Each number is 128 + 32 x the weight over the matrix's rms, rounded and kept within 0 to 255. Layers, rows and columns count from 0. Numbers have three digits each.

# layer 8 attention value, 256x256, rms 0.0427, rows 229-255, columns 0-255
120110150119114118075110158094093119073138067228138183111123194109090098120169166096153132173138129157065113138093085139174153091073140106162132132120152128109165080145173110135157106173109153125150174134143119120083145122149098167146108126094103098168156138112171152129129152145149156101081097111088141159125131105141158126116127110119111153108074147095139122166099135105134115161156093071126179136142091083101049172176162125128171087171140168148153110124105128098133119138144131113085122134126101129062117109175120152117137128094102111189141123070123104099147133140091090128153139177174130122123151099123136148079140102165136195116096157085086116088111107120171133127104104124112164111167125133104113080142151142137076076145150115187109147145122142092198123127089137
119139143133177188076147189194104092150139146139059058118131159121128148171095105059104162145110136152135158154157195180134144122147176109090193087103116109104097083132136106102103197103128129157142146150083105124146074122161215095136115153135115097120164068150146121101143117131141112156122098137054124095144130107091130120148122148136110102119191088154103113098126132159054100144158099105138170071157118133156143115167096166146090112172078133117100100102158162099123130129129134126112126118103069120129149199056143140161101085110139157104150161102104135149098116131086166114132118132137148086107174147138185151143139154111120119128063130118171146113127127164142121112110163130143144144143110104147138174145083079112110134137133121142056171119144113114069145161171155
115119144149171145125114158119094177152136106133127093145121075082105164156127173097108093099181130136164092186143175077144112132151106194120146132111157128150121156175126088161123133121104118114138128136130166093125184167143146171123110131099230113119152113088090185169134137145115123121126132120139132152090095122146156126107130136101167112096148142137094087098084098103058142158168117137127103104142190184114154108138160115115157136078095147140096142149165195115123129114141124124157153109095093138161072166139093112084137138152110145101119112136187109163088072114128134123163157123127136131084145131165172114119088170086131093129071175102111141119181054133128109147065126109136076067117103069098172128112088144096128055148133125126091110176079139148109155138164076
139215139181119133144209097140127134082150110100109128059099109127137157088120090169158160131137134142121139123093071133155119142103205165150134152156159145147145095146151109091141082172104119117139146134099154116155134141096164156111098158079067149079159151114193157125126175145184144145074126192111136118131099118098081114107154126143146169128105116085149144102142108130175151120118124115121146136187177135122111158116078155106083146057146125136125160186106099130086120165075155156178183116108119154105125110130163079122085135171059130093137099240188053117138037200087067111118119143127108100105154070142136116079092140127131097127179156142084148087117063094141102102114153114113112085116108093099145141149176125141080093072102104093164098117079120118168129139119115
139152114160165144084136117112170116162134160131061132121098146133116197108166114108135152183119110124135164186120110123091107153136123139150151053141153117102104125157088132112115076100129122171135090129125105151128155119133157098125153143085112135122110066104175114110139196086102133133166128130182131133131123124130110169111123149127161121135163097175121126142145096111129136165103120144121137143133120118154164134095116124156148121099054111136129109146141131084110102130089100140104138093091144076118127107108200149145133108129153149136099143107144105142104135119124171153155141109056177063126141131134163102155154121086120118131145105094120131095133067134126094180091141083181087122150138061060093070164130123135125094090087108136174140161133092104096130086159134
130153136157095115132110138139134177116096121155200174140124125150169149108126135067139122117114121116116099113108133125175140129160131127099105171095110153126174117121090118099112124110106100139110103133137157134159101108094123122127123147119097158188114179127153106145112174146152168103095145176140147106127142152087074211119161128124113132086088105131152149087119169157169158174099177094123119153154137110095136106160129180109114169108190092153152135183123115134119121180139169116144134121127176158154160121131103117092103128196080142100161150202138112168170143093122089105118071128134123125196146041156109089124169063165108132140122110127174127121116092132159134166104129090107147136148127135166199106146210162082143177111074096152156079160113132088181145151091171
061118146148171194071111132146121105089157107128107114119121146133130164106134136125115109093163108087100165106145108108146130134117088141127067180127127165106080121093109103137144106080125143140126109153143142152155120204089182190145102110101166156091142190034126178176129113135085177104103130128182075103096134110101112154152147213137162125112140103120152190161064123116174165136141196162125156125088169134111073121093141108160135144104157134157148126140117125128100088143114140124113128101086141165091125115107117128143129074143109153104128108217053158119110143085181143103085121098103052147158105144131124107058116131166130143139109142099113117063161153090083151141127152122097108120106190145119069116146097112164125156110154116173149085135121171165121115146088153
169111152128192174121151178111138149123169146176181143083121158168138156094135121126128097098107102160155116147203143163144139157046156202134110110141103114139111074146148114150113081134132158159100149145129130101145091170128098147158139156172163133105170169096088115127137164132092191131072149152124107113130111135136100115158098161103105110108106102139107126135132145133175144142162076140127129138131116110119117094144160112096157142098132104128135067125097131160110115135150079123100113090200112182137143145125221109084138072117121137127155114141092112219120094124111141091156092129090127115120107128096135113093112161094107145107064122121124104128139129089112123100146120133079111118076127167117123042126144165161106149132133097169084066157137155136115109130136158
000098080163081147170128110113137144095090126144144122119121087124086108185160176167116139126071138164086147143173170195122102091162098099153087134138091141123086149121052116155107113174106098120130103098139096143167131119144141190120156164156116160109109133143061128122099137114119174129081138062176115127088158138142131136122137136182166135151178171129108143134146156152126140103147125155133168102145130183104174143108147092106171125086165117107121158128111117143149108146159143144134088068112149147116110185098116145111132080138118149099080107205184168125116145124152159101101128173079091112146096188099157119125123155135146110124121145085146117096185193140115114195162113144175074108137101128144108104130093191116117188160158163175139072135143106100170170141086118
084116131137170124121083121173142135119082157124176091169137133132113084103089103099122167126183118218151103171128239127121130121155101076102198121128064103143160125133151064128130102128165119107115157103118122132155096094193150136134116185099148183128155099119091042126128153137185118142165162118108128148129108137128092140154126128159133167121204078137100116114140146117107070136142126153119152118133105160158124150106124128152133134074143128145112071081172136090093136127107161133147115152133151124139097107152056131152134180130115095131136112219099123137127124150133092123137117120188163111135119178113113170123155098128078128150101128032174136121147106124156108122128126089167151164051070128106142153152149080125121125160072144108155100126145095161154115150103107
129115191120104155092136150102169131135151097097118120093092072108145157164148177135121136153103174255132107153095098121195115128128093155143123109123143160118147096164152123134148168095168118178117133105139114119128178081147156103181154181189117133110125118151151182163160143095100150091162105033188129064115171157154129064126143149146177087146117125120102133159109119133091128126151139145128122101127109141110123146153129105139116125143169070114093121126185098106128146153156139125109091191135112141124117170086103165130110111162157123100116150123142146151110107140134169117109099138170146104122188121106178084080125162226099176163077082088134132116139163106189111140151106089120117140148096106080138137137074129096177148077141207057155142193075172100119117082106147
107107143108160106037148121143088123082186039128150084149088123147094128147139120164117155127153193114134115109130171077129140157144161106134106131090149181152082139138181163186172095098109191178084158070134139065176093127137136170095159073150098129107131236176130110099081100163155106124150137081153136140072138134175133120167135139108146125105139119140110035113135125122149140169128148134132143093203153071105087139118095133115173163151207160136144158076147109142103172120168087117157104119103105112079117156107150167126145092142143128165139127104123118136185157108130060103086119121102112157117150114144122103178119127130120137146121142201128129063166095102081133144106119099098125108204158163207119127130116183113108113169110144150170146131098174114163134162099107
153143090144178117150124160082183126147166102138068046147118113135091094108115193151127151187129106063103131144091174132106119099092158119124125176081145105125115092112136146146168154120147096107134151137114155105124160151164156168142140104068138123137154127105077189114108126162136142149106120108119136143076135103171116133104136131124175170095135153162165157149143150120134168135149142114138102037090166073097072127123157110140164106073187108152091166121138126109165147140148169089116141156121127132098120127172119108126156159141110096115103179149137114120150164092147148130116105087123055147092092089087099090186118093150140124146145091133152120187164119177136129138144146157088102102117133139133091134154111142067106109193133123139075065135135111162103167107141135
153097094132088112078147129086140076080099119142182119104101125158138126140067130116166118116139146049154169114086101090155100130100190145127129137132154144127114138105143097084087128124095148128154154146116114100127065118155112147119157131120123100106091109147168134128077133153154080113071151125096148167119088147130123150183107145150132140140069111100143102104135133132122198155109127136129159189129127138064106094096160104102114163174068132102114157172138157139161147141115124114155168177115119121110107148118119092110118129174122124119140125095139161132145163116142106138114129124122073136137134123111159100112085134138136098128170088169068111133096104124089153110168120157099156108118149117109194169123103063152118137150149150088148173130121199107148100113104117
143074120190118148129128107052126134107121075125098127138126193153148103102157103125150084115136077174082133119146099103156078115075099205107092178121141168156131158110119127115154099124150118119152088134188142135165204127103095162148136119126085173178110126098181141121117133145113134058133131132133173114116150123154113137113135150127130124093124114125115146133162179116205166153142161140137134166191180147082099124157168111074096167112162124170156115148081167160135102128089136126109128060135179165117145081112096100108128119088095103137124134157155140117142129090132162093079131084143106143131075080067110082193156087151086174098180168255098119102113164155135111137099127150083132121156169124133141086131163159115140121143117123181124148116146132112122130102059092
134144137135165133162123164114131124121146119214139081119104124069130188064156158086111158103117094178142076113095197117127140126096087131067123146105100118138115127152118088174132120143153133128111150128113144116157127143141106129143105096132128169134130122144164151154174113111160117089126116151158109173110105097168148123128100124124094047125152103118073081133130110116141174058162106133136179110111137204141109142118088143127131111186162121136123080093132138111103098106095099117128135135196126153110132074108149118103110183084178169118109102100094110168086163143127142145076140120148130143069098196079122124135159154093135158083138121081124129157138158122157143109120095156164100076113086078092086122101104154139151127147158126111090150106171134139166137121163119
046089177138121130136126129096131179104132070101059075146088115113137106106090185117088125146113183130065105127120114112145144108144093130093129164123165147131146113138093064128102135107136140152136068102079138105109149156123149134115111161156103167102099069127134149118123160144163118176106125095104159169131103133093130144115175128129134149122099141111125138084179161107149118077085172095117102088085130182046135129110188121135099109104120137100135126114133147119112098130160119149110098095153102136191108105065108133153114163112113124078134132127165130132111179093161119181121130185188143116182146164140130104112119134117098155116152126102124148152104123171126128151154182156111139089166088091144108143129137067082136197173111165207108137133142116163186128149178125
056164136099130114111098211088115169160147106130093118130098115123088100138111117112129148107156129108140139128134188203097152097095105142147110113091104081119152110163110101153141122116122088173134154136079110154150110100130159053114118213162152154157197081160124151105127169064146096180146115124073143156176109124131087090126089113141139139153118134110120115117129122146113088163103133130136145079062120091145154098135088148161062060152131129126148091098122092090080128115109069112092139114067136122132150110152091074135134086146077115131128197140159084120091151122148103151147116168128185100115152161137094158178169142130127074174146138125161177162107081080126123130144170131155136202198045169090161130110124165082147071176074183118136105102169092143117142126121101
109179116156175153080123117180101163121148109150127069183138079094149165116150148141104134052111146138125099108163189131126104106125114187187189171117097087171117135138079131117150121102175149136073146096092132198139081108161128162117156173184068122123111188135102117125177124116154139112136117098115093106127161114156080111160117106119119079107104112112057106117142040134129132046082130166132167078132129196136132129127089156110070129161072122144127124065129140109101114105101160152157121133149165106067137129134131108129129135124097117096113125172147122159107112179138086128099110178137131133145119152117118189121139112108150139138207163098118128103128106058106103129120105137187130081136065086145122107122125126122084161142067192144100147148169073209118107130113136
079179115135113102089126093140121155132114107133130155185143097131154147145123142108137124108109127121117159161148178139162108142162138129096200110070064127133113108166118159125177124142171183118129109149127115162138186124151132181115136184109117119138064068148135147134145104156146110079135094058134158136111136114144096120115124117160155158105133148168148108117086121158092094060121126119139158053184143172145070142116063130109101114118163131147097125177163058138131132165151113133095119168149103145145134160126084178113115156163129126153142128140153087186134129131142069138079136144160089100159138180120103140017116072147083136136101077058109128145138139103165138165134136124154122210133159125112127135156167147124137199119138137105100125154141090175147132136135141
129161110186137147118131102103201109148079116110166108193147114167144092140129114101065124086084116125073139156154107126081105123113098153162082139122084173149153169128093148158134107131136175111119126123141138181159183143137158155136126174189182176139141130095144119086127131093121139069106142132126120138138144101160125106162135138188153116129107135115139141115137149212119124146101186193148097139114169164136107182133112079066087104120171152115214101140131132103080121134095103113144137094104194101154192111066154092097103167010122145105128148192142115107145157116130127173091106176114092119179155147130090132147142065166141120132104131133169152173137174089159131159123141158151157112140100162105140095127188160105095150125093115111216103115165120109128147084063082
135140229129192155086179117122081131109100078083129075159127135157129104153128145065186127131142130106168172073092084158136091076225111140140128122113111140154111177182174120107126079131069151093190098196126154142113109085148094195107206164115117127159142132148141128111179145142141160164100120147127160112129188126103103133138114205152117142163126087096181130085194102132159152143150155122151163163107162105115142175104144140105103148105099127142125131164129077118145110101059140159151113104165151122130133136136148118137138165180120140111140126140171168154187068115115137094134109163135152102145164179175158102139127125094169130137167103069091145171122099106110144111120104159125151144107127054131183106118127088128170155131102103115125118118158113115151142162130143
090129133162127112113085144084136156140089110208099136106117118126115097134142154153117123097139177162102122122113091059123108133141072083113125172181160151054149193133163141123136075109158171159082097130155115118123114119101122110153126110144122087141149110142116124136125095107128141169141147140163142130139056161114137150126120149119163177155068090180178157128091138087082111128162101101113115056104122105075129173126173142190127125162133144124184140179147131116083129129078126174099131161125132086117108152052117155141165152180140131160129152113092098165099224139152197122136138155116080117079136131144112103159119151134135154138158094180090124107121127167142123124113092113118180139086109136163138086157173185106090140148144138097125115086151101131089140134077187
164165116144139114151102053123131109140103153103084136123129103128068160122106088171108140113158108121102133166083110091085144127103169140110126110159211108123133147156120125125138164070107088075134136175130132133144094150126161163144153146128084157123165135113146185105121098133139072136169121182089130111142167114095099166080102171080145168146196089138155120134099170137166161169135133130139103130119148086112091128134145146133141130098132114073148186136115091085148147168085153181143145168142090121088122156123150149194143135095168150095126150098098107133149105139097143121119142099158141098103091131112155078133098138105104125132123122084153144086149140085162124121083104114136119163142188099119145086109115141107175149170110141167152121091121175120102145135131127
118124156101112151115174133123154096100120106170183095134137119114117136139123164206109150125172069082143117160118153113105160137157111139112120140112108137140154112114077104125145131085086084073139095116154152138117148152126095147094103081110194154116149141158140151106178130107169182119075160092133138136058097105130122159146133112143125055073071121110089112152169136124134159126157095080123173119118157145083126101145121145150171109163148125179126132141116090157120146159139106121129126140088205134084162110184132164093132126127107098128141132125109068139146126125114133192124142134083140153190133094152091121063144107142114121113116087109097151117150077126103130187155138154136101131099071112127104129106147164135140108088154114096106129091114203141130125121140103
108123156136162119146095165127153107142088173147124152139108120126113103138147111116126151101083149164126123147109121134122119114130077122205136144095073077106125179169111151118177151085147096131096140130126137164095114127159122110171121132142155109151085122127081149120122075076093143138153107152141133111130156118121122104110103145166141108178168122157082128178112166136127172121127126128135071079072063133182190152137143157119148192126174113133165103119112120118122046112071114132118125088154123122165098121109123139141096173081106116140158159147139200168099167112149235133171130147130142093098105125074178140149126107101132128153115163061203128101120112215138114169122152163131106152134114125126058163129136154149141132127163115132116104137195121169120126139126181
152109156097116134146160124115154168138107194184176159116116167118129123140126105103115119124093119130094135086130104095150106113136124178142156080094161112138172094089150159138142176113092127119116140162146149138129161128111095148122129112124153154122116174115159113093153149127117114144110135179153088099117108131136149101137138109090136081160103131118095121099137159120156076108063088128124090143209135084143157098147105132098126113157098141139138146152134139180109171126208078144103060071114143148114091092162179138160132138122117133170137108146121138120136097141120070155134137149056145079125104064171105140139108115100150178103149202151123127109186148141091133148173148086099138089161157125180115112125110179132134103119183145100144108151101108162087105116125145
# layer 8 attention output (transposed), 256x256, rms 0.0939, rows 229-255, columns 0-255
132096080123163122176124090154129130167139166051124119138186048154155129191087069144119181129081154107149148120163100085104132116128106139113132126143093110134097207111159120102085136110151140148173072126055104143176103111116124100146145112142169150129170125161130122139041148120103115102110144122142103188087184111129094128145126131150186093172139136125132124109142117128098142114119154174095068129117157184145217080126140102167110139110142081121079123150158134154115121099108140144174143133108145124182087140119137102172106149175184123141109139143142102154118101066149092074129099103088132126158097126155125109161142107089097092131168072121137173169108138162106070105132153169156120158109117134181110158154123092133155152111150126123129153123124075118090151132121127
185160105120113133145075126129146179133129139112148142154042131119170145111146152138125089133131124087156099115099128132145156124159105112189106134142155097096153122138130134190123115121137130098071120099159119096125167100145132155106120107127124191154088155099190139150107143085135159141128164110136142083068094160160102115118113111126144164159114152072140102123146129115148121125151122124167074160117136106125116156112115106115122161122186189100163142120085147197151131123117085133132155156117117081113091086149083133098187143127085095120141136149126144085162185159132093159168150138139104161167110119146100068139118130139118129166188110117090139068191115109163093107115095128129089090117132120095150109075151162156159113127123145091180042146155127103158073086123118
159173125114092109124132145129151127158128131111117125101125155168122102153181156148126143147073130135096160103123088166123120197190136096115128111117134082129111060136157139141154154115152090101106108102135103167113109091153106104135160126113071152129160129138153120111145132072139114144112089136087072135149107115141093104131086122168132097174118122106120154155163151144160137115121163131112123146125104086133115155093058146143073156156154088083134106063069100153112095147107133076132121115144141123095174096105157130135121117151148119138113131126025148096134163146131111100136131131114087146147102120131119159124125157146106156123171082130143168103122117098143203078171152117142175120142148141124103198178165113198157172111139145167164109094196120086150134099122178
128056060100129060129036150090132113179117155165113124090147187060114093182160150121101091066127103111101133135156177139147194077130082121117132112111077120121105115140106093075107119105107113131104079137195171129100143146133094064125133136103124114154106178143056123157143072125127100130172150104153109135183185105155186146161102135106102087128157154117101139149115095182128131134142153121180106135084100144122071099115153117128186123124152113112146088097148153169163099106141087126072098124147164110148119115125125191095166161180189088147155091055076190152059168078148167142117210085105138163139101125120206164134167138112164151110165162116144125168101097127118175163106140108139106198097132107144123092162120108107156157153132097120120174127171171090092118154183128
125121149143089149192082135128112141092147133143144106155080153134155065121113130109132107099180120137130074111146166142183212087185141117089118172116103100169133094091130112150174168079092128070122147139130174132137140116096084140109104146141107138112126153142057146200122107162138103145101144095102081123132121166127155109149109105096115140112110140093129142123104168155133127089119113113153127127105143111107107106109137103115140164131155154117140167174106093141138177110140126118126112154177158132154143133123053117123165138139098120139182079122139156118124148187142133158117132090156099151119116126126130163138078111126125112191099134116088144160161124144166155074125087169090130109108119163144175125090148133131127096101154148125119136104151135117136109140100128
080106068109127091142148113100157061112104140132108122107146142046098129154102149235160115098184124121131155106151084150084115134079085161139106080149087154137138149136127106116157044161131126195173154146127135129122128180165101104154116120104134071084106099175099133123146105136127100149151148124125074111144141127127193107177176172139156119120188173112143094153139083148097143084118139128154186119121163166177133164126148133134186077113104145125140107100112112114149124098097150166086124133130109157118125133129187135174152168104158149143071060096136132086087096129189145086117178141091119079104090180081115174087144170101178130126139169113110075176066127131103145139189130124164125125119160121083087138146111117138127142165149136090108195090079147140098162094180134
097183122143087105165123118113153128108127113122113129130158153111113104129137128147132127160127113141145103158124141113160156098154179159131109093128126108139161118175122123076094130110116087121102133122113142123135164101161053080154101141143080077150091101174087090110161159147165068134136107182123152096163113119168150067107149128102084127082136132126113078083163140141105130141092081148126072153149138114133156110109153195106094089113082151070118162060093149151166198134170137117141149140172138100129130089192155080143131130134147124145153155081149132099126100160102171108151143110114135146100176076168121160154100152133105084125148097112140090175073118122141064105139142103143199118176117120111189122091166169115134113149124186085162109110183128102142150120171122
106171116161107107130107076178117095133119150075125103142128130066100130142141123130099130121158139085152141106079121097161162105139121092154120137128163123072131137115140123150132114111122102125131097090152154144107092069108135118131112108077104126160113104109169154148107145110177078126136129125110176102097101099104126152091149112149152123135149179102150179113113156120121127129123152117183118175110168121177143136096105133145093106127159148123134149111111166144144130118098124103102146161072160075091099114143058145175145153166123119156116177119202145058111137098097146122107180140146113150154181094150107134144151126122155119165189129109173158116103092114099093121128165106161106122151124119145185192130122098074138114138148149086145152123132127118146152113147133
171152174104134140104130149136147098109112136159149136094176149193151145090089110114138119117186106124157075120102099123137124143109151183092135118116144118113124100151110133109136174094108134110122222145134133140104147118142116086144094117145096097139135110094158103156157116095120104096163105176118166085188054115151137109167142164074080104043136086170164138097114108135129133164101149159091083128091137059149098122115143191152076136149075131151128119091137150093126124111117139131127134170122105140123177023151114085130143191124140169143191166129100125158154078151115129161116142156157132146065159134168049165162093107138126126149147122117107122170096105144171168107083154113060160121168146124064136139133172142141115102165112140116172159076117151126093130133156148
158136133085143113119155151099122100118125094131100167105122080081161156121115125144123097131094136114126123096120070135143088135135130151135080133161179171114160150151077197105135161155129139151097155135149130172136147130121120157101177101143097115112060113126102194160160094142069160154136118170151100104188157137105181126111130110123116162135101163122151133153116096156163131159122149060148099115137127076082132092123140168091148123122140121133161188105067106177143155129099153158112132129155054147121167124088187146062151123099173140098153084104128150132093154112132136203087126103084138117127142103111153128142098172127167123118126147155093128102151149118119156165122120151100113120192138155141091110133122180133126145100113073088164112083073155123046118103144099
100150110142143135122106110138107124097123147164144153169153200159180167159114107072182150148120086062183213150126152129094096171105184082115137186151125069199079122102121131115126155128105119100117136174068089121165086126158087193105115068110126150148104085098136112122143141157155114176082147177098118165104095102086106183138103134086113176145127124118131113128137152151099093110105112157093088148159140092139109112071134168143083149144123172145144183132077130120185151100098102165185181085160096089183112121148131050147148147073063145131090104077120117099188134130129105139106139139136091169108104136140078151106095097104080085130180128144106141144181103154074117099100123146154175103085189164167116110095192166163158113142144086180137068111183114125088159191129121
144155148148111166188162123135151103165118163125134132128173117137124135139201163092116107162065068104125159103113110190096125033075116170117122112152125065055152159089158093072080183171123044081171098182145119126076193101148162079212086142115149133142176097136146135150133106097128154133098055161114133111144137076107077127090144084141098095123122187126109206135143146111135129101106143157054081126109114195144134118123153115145065120098125121106110093149128184172145075134088129133104114140107117172176135114168157122123106173121110135113131164119154113096159112153097164105154170134140116080170141135144154084081171160131139144121147106116126136169117114125160134110147138132167158107069126097133157153138135112178185120122179103118098090172153135121105122110129120
127138142125104126069170108159062135083091126101139164148147133195128143153161083092139126104095164135139090141143114135136106141098120152172099087155117152134151136140115093114085138146124130152124132117149046120115103108100101137176125095180142133148119108101174080124126125124157133089165105173138102137139116103127124111139112107141115065162137091120086127129153156120126087140120067169099113166159088170141172156121127140117065179129101138125149128081114135129109137096134115141162113113117116154142154126085131125115135119125153143125177141082109145138126115142120123111091089161130147088126181163149113179107145126105066117144067138120106169127084152090171123128129125083150187120183137138131160126092142188214142124096166141141161146128144098079129126106122139
124108125123161138155139112158129162187126154120092102118160121072094152129214096129096157129105110138088110133157132157084162142130101101127127127130089099124147153157148118146123139162146122125107074145137124145123159133130135094121094124114142118142146149137101086097136135102110143127186123111157110134138189098137127134098156130124117133129162163109109143162130120131162101106150149124103119079169092153163099154167100143161164148139174115102142062136173145132100071125163111117106127084168169121101129121144187143122124088126112121142077146156117095135102090102087104063165152115152134127164123119150108130116124148127115168083121134146140133111150118123115103153108174120131067175064104115159092128158119144102152125128118063156104106161138095132143163138120129
084156149115135090142136115143126159136123125118118140114175126168059097148090095180112151101118158135148139144148102097108072102166149066132145099098109152173127127168143132157128092140135120150158120114094087135075064122132131091156123138086139123074143135177033112115099092136125099138117105133136088196159152101087143137119128107174139119144138152127150088114105096101093115094110137112063174095083127166133167120132141111178170084133108112164121111141166084059102148117186181098151120118130126123128096153171170163170136135174169163118163152117130105141142146110193091109163098097116152089149177152141125157071146153115166086128068131090157131206067119145152139116173177121138154143126128140140108160129137104116126132142157145136093157096111107147151159167183134
133151186116129121126140093110117162112153142061124174134177160189134080167096107147126072160091099130159145129184095094103114122133175093157121135146139129151063131093138153132096163079126124081159152149121117158125149127154131131119157156132104115128165098103129114121073131142071127147099121109112142074093130124112114150116104126185139144122102155093180160110100145079141107138126129132129045140159122080104167100122193100157132140111121114133112209123088141112161191134159126113146114114052108106121095150145109155187124100160125097180169195133153125109136075117148060125205103144121147157140188060177117145145106099172081110127150111133118132082117116144120132108171144116091138150141129169167130148187154122146123112100127156136120084152107088132106128121111130
220190106111138132134133142087143106107074141165140158147182120162152128135136098123123117081158120108199125098132127137145040139124162132153103106122139161128127131098123171163173129156129160122092205169183074143151125080151091137138148129110133082162138111138126115138120119129099163080163138154121118071141166095166182119168105107119112139105174092125133082151118082157116126164155122155114153132156129120173129173141095139115140133122126156162113128118135073128193118114143146108175108122097125132090185137139123085093066110096127140166151109173086133115167074164119144149102101082113086135084115148136067154139158106112121086127096139139116096109129140141184121166079115117124114162132157136107138061117125183129110124132136110071157107089122118093069150089095120
195116101123096125122185082137160123132112156130119150152089129142190163109071185099143098130101150140107095140102102115137065166157114103140155125142130145160112136093117134135114123150154205092112122084149125157121107121131092189087165056126112140130075152123156107149121117183109179096109127136115099128064103160120170190134168137094127157114116121129146135136130117078136135103136128098163155143168117136125109132134112096056169176133142155162140190139139122194192117089113159169119095169151109162100095156084116133117137204118147099093134100107120174152144134164105139159118087096129088124184097129113154118123138116114113183117115120158089119073176151140149157136095066137123100087097191088132121134143095110160109138072128104154173169126054117085111110110141156
198121163092109133162098118105186124135166149141149175130115174178165113126098149100077099157089105163136098145102116175104116134119163100070116112162146130094080136096129145137091150114093098076132146150163159073101182099127111079120154121122134157111129069128169148163139106105088117159127133150144165077157096119130199149128102127120092184108125150124182175121125162155152106192150130100121087180118116065132081118098159111112171143084162129108148201153107142189180128172099036120069114096095114109180123104131101186117130140140151124145158121103128148141148145127086130150145169089090131134096153087092192066152087122161087132132090155137101162129149110150170177132099143143057099155099147172140153160174089115132149101117117068070163088120106174102090115114153106
166097118118182142143092167087129114126152144144157112085168121106115051118082099136075132133134151119156088102124064110132144122092143124150105147170184131113198135087103115101087105113123076139128148082116082109123102128147087120149166135166127119178154138099147111147132160136137183109125174150141094129156159107135136098169144130092131131149167122111119181136161129137150136186143129143117028175121107099123155149124184166137130110114122144155134178067072143108150119126132158108188124086116131132173136139155162044139139158114131146138112133118104162099102127087126137126199108128097116153078090128128117138173119155118114133111159151135115063125095127140146105101120119113104178114149095158165085126124080163140150099137107141139192101074121157113115134111102109
094094154096116121120122113126088102115162144170100151101154168129107141067103076154149135118160083162139088107154130151188091107123137118135179134102133154153094111124155142092109131171088094128159148083128121151089115134078106122123127100055059106115067125155097125174155127157093127135158131131141136137146108195109127173133118157090106174081157148149140137160099089077162100142148132100019158097133079107118141105114182154154183135127113132161100175171137111128160138148178193097133124148166109185137073148188120109161147154207144151122121082146146152138110110081173163115124113080136173099121084127100123116157129163108119136103122116100109087130083118175117164118133136151098085138144184104114127132141104145101148114169120135156112180114073149176135133147165156
159067083136081163198078125130159104119155142165117136097161134127126094136115135146106116112174170136096065121148159116113153138074141149123117134147159119089138134078074099138161153103129155148062119132170109128125114135110123113191080145132139102112131107147131166135112140129149118098183087115144109143170116063174192098162112088120138113088126168135120120098057141168138151165124090134071140143176156171150112070135133090094171099145180160143139096152127165195088156141171136034116122113104114117098159128130080130170124113112117116151178140121097088102079169169151117150128184108148106144113113110070160150105152127185121142126159172142146138151120145143171153198109126119129120140099122167130122106168100133084132090130113103123139111098098099131112118090136111
116099105095147096138161113147106128131134127125153166145096091161160151150140108087197171172136132123149153143146150157141128111118159166134119112107106145203108121111110132130122191146150158115227182171094111083106092131150143136130128086125169133074121127085126138099103154162132104118140117128085109123117183097100150112105130092119115087078161181101123090136143138159182133112105114148113157167133115114192158067108142106075092168158121105166086115126117092088149190073161134110163168125145102132119142126157108089120127127072117161113099121104178131137175060088114098094120092124192151145145110129104109177072162071168115090146110122122138109163138136103169107213115162149107124115142159176111107111063102090145172114124174110147122144173100098140113144127150063
085074108139092132119129178105113144118146081160137121105144146126129073134133164111176129137114134095135136129170137128131152129176121168130096130109078138137125120135110117096150121127128120188126125142157161141111154133155112085128090127121175104124099160104106094133165101131142180108142136104138127116128119152146122084142116115169138068143088153123088120143161094124082138116126101142087132099116140176109132135085078106126105173154110111148115101104127158148117143081142139091106139094137122120173161084134130128091110116142119088130123116121137163099138158165160125156128107155120128161161134143170100152123159139130134104124144131141092062172109141149162159151126163116134172094129120120102171138129161116167117097075145094119145148147169114116102141173148136
133138123156139092138099137100121138109137144081089143117125135096114116166133143071100090154071145125116094094158073130142135128109151112135166136160117134132092117149159104127102103164154121114143139152072145144133129148163116111179128168140112096136191098142108120151112150117096109101134146126127084089120118143155110128167208153146128164158133155137182150139069133120117137156067159184139056146152139134134161128117157150138112135124098080077098160080106168083177059127161128087136105144119083143161132136118149071208147136123154162185072132171137124117112067134151108049140116125117120114083148140132113137167094138118098126127141145111134092128092153127091116046122101097126132137154142157160124146198098122160127164172130202187108114161118061109142165052100144
120159134114128157143150114148121192083142094117144130150112115155146148085088123132171114159206088119155100131146123125143136156121178098089108131133150152173132135114152140141094120130128179143164132132152108085166119076119138167074138120149110160113140108077166081131139167166121127146096167142133120146091085159107150127114126101122135145099089135092183121052136143104101099133130096151117156178145175089106135132126144118143069088121049142152130167180106106102131255152189200129145143146117124132105157136089094100147159121136160163110106143091120127107176119144152050117100075111149102131125192116177093157120126099158110116141100123117080127140128163098140148095164105114117147125162138141140168096076153120118118108121108187132119141094093093134111128099158112
123132126154137133148087120137102098135149085100105136138114117134094143098171137152121173128119140139143167149126135153133173128134114097113133186144135148086069105151121127132130096136136108142129079104110147101113125106103148065112126160118130139106176137156095155145123104095148147109105129056107194157113109116101077129119146140141131158124104121162167136157131081128117160151134154118136156146055119142098098123128143122146132117105125118144111081128139097085167092160062145132124157164142120113155156177105090146102136116125111117114092118133135087151137153153126190074100162157149142143123112156117198096117156150128136085138154090153153190156140119120095143080083118139158124151120117104126141167115144057100137185125123104152079171097166151086194149175114085
# layer 8 MLP up, 1280x256, rms 0.108, rows 0, columns 0-255
091147167155129110138131186126154114159161113103127129140085139112123167134106139107127131127144117084072176148113090174134147102137128100102068130130144149122159162149131153102205163147141119133142116152122066126115087126150113115115147125172159109136160139119134127102119083130104102126157169174178140145162112097066129066149133144099143160140124110178137127149160137160176109105072068140136108101123138172132114128141197126137146125075192164135150130090138105143150119148113155158160123079128084144133101063101093065159128101136137079087108122136135130132127131125189106092083171141154168115118144187136158097104129144116111134154134106143070113109140104151092129088102173115077145197124208157155090134109140131145104157176120165081152147094127070104092112102153101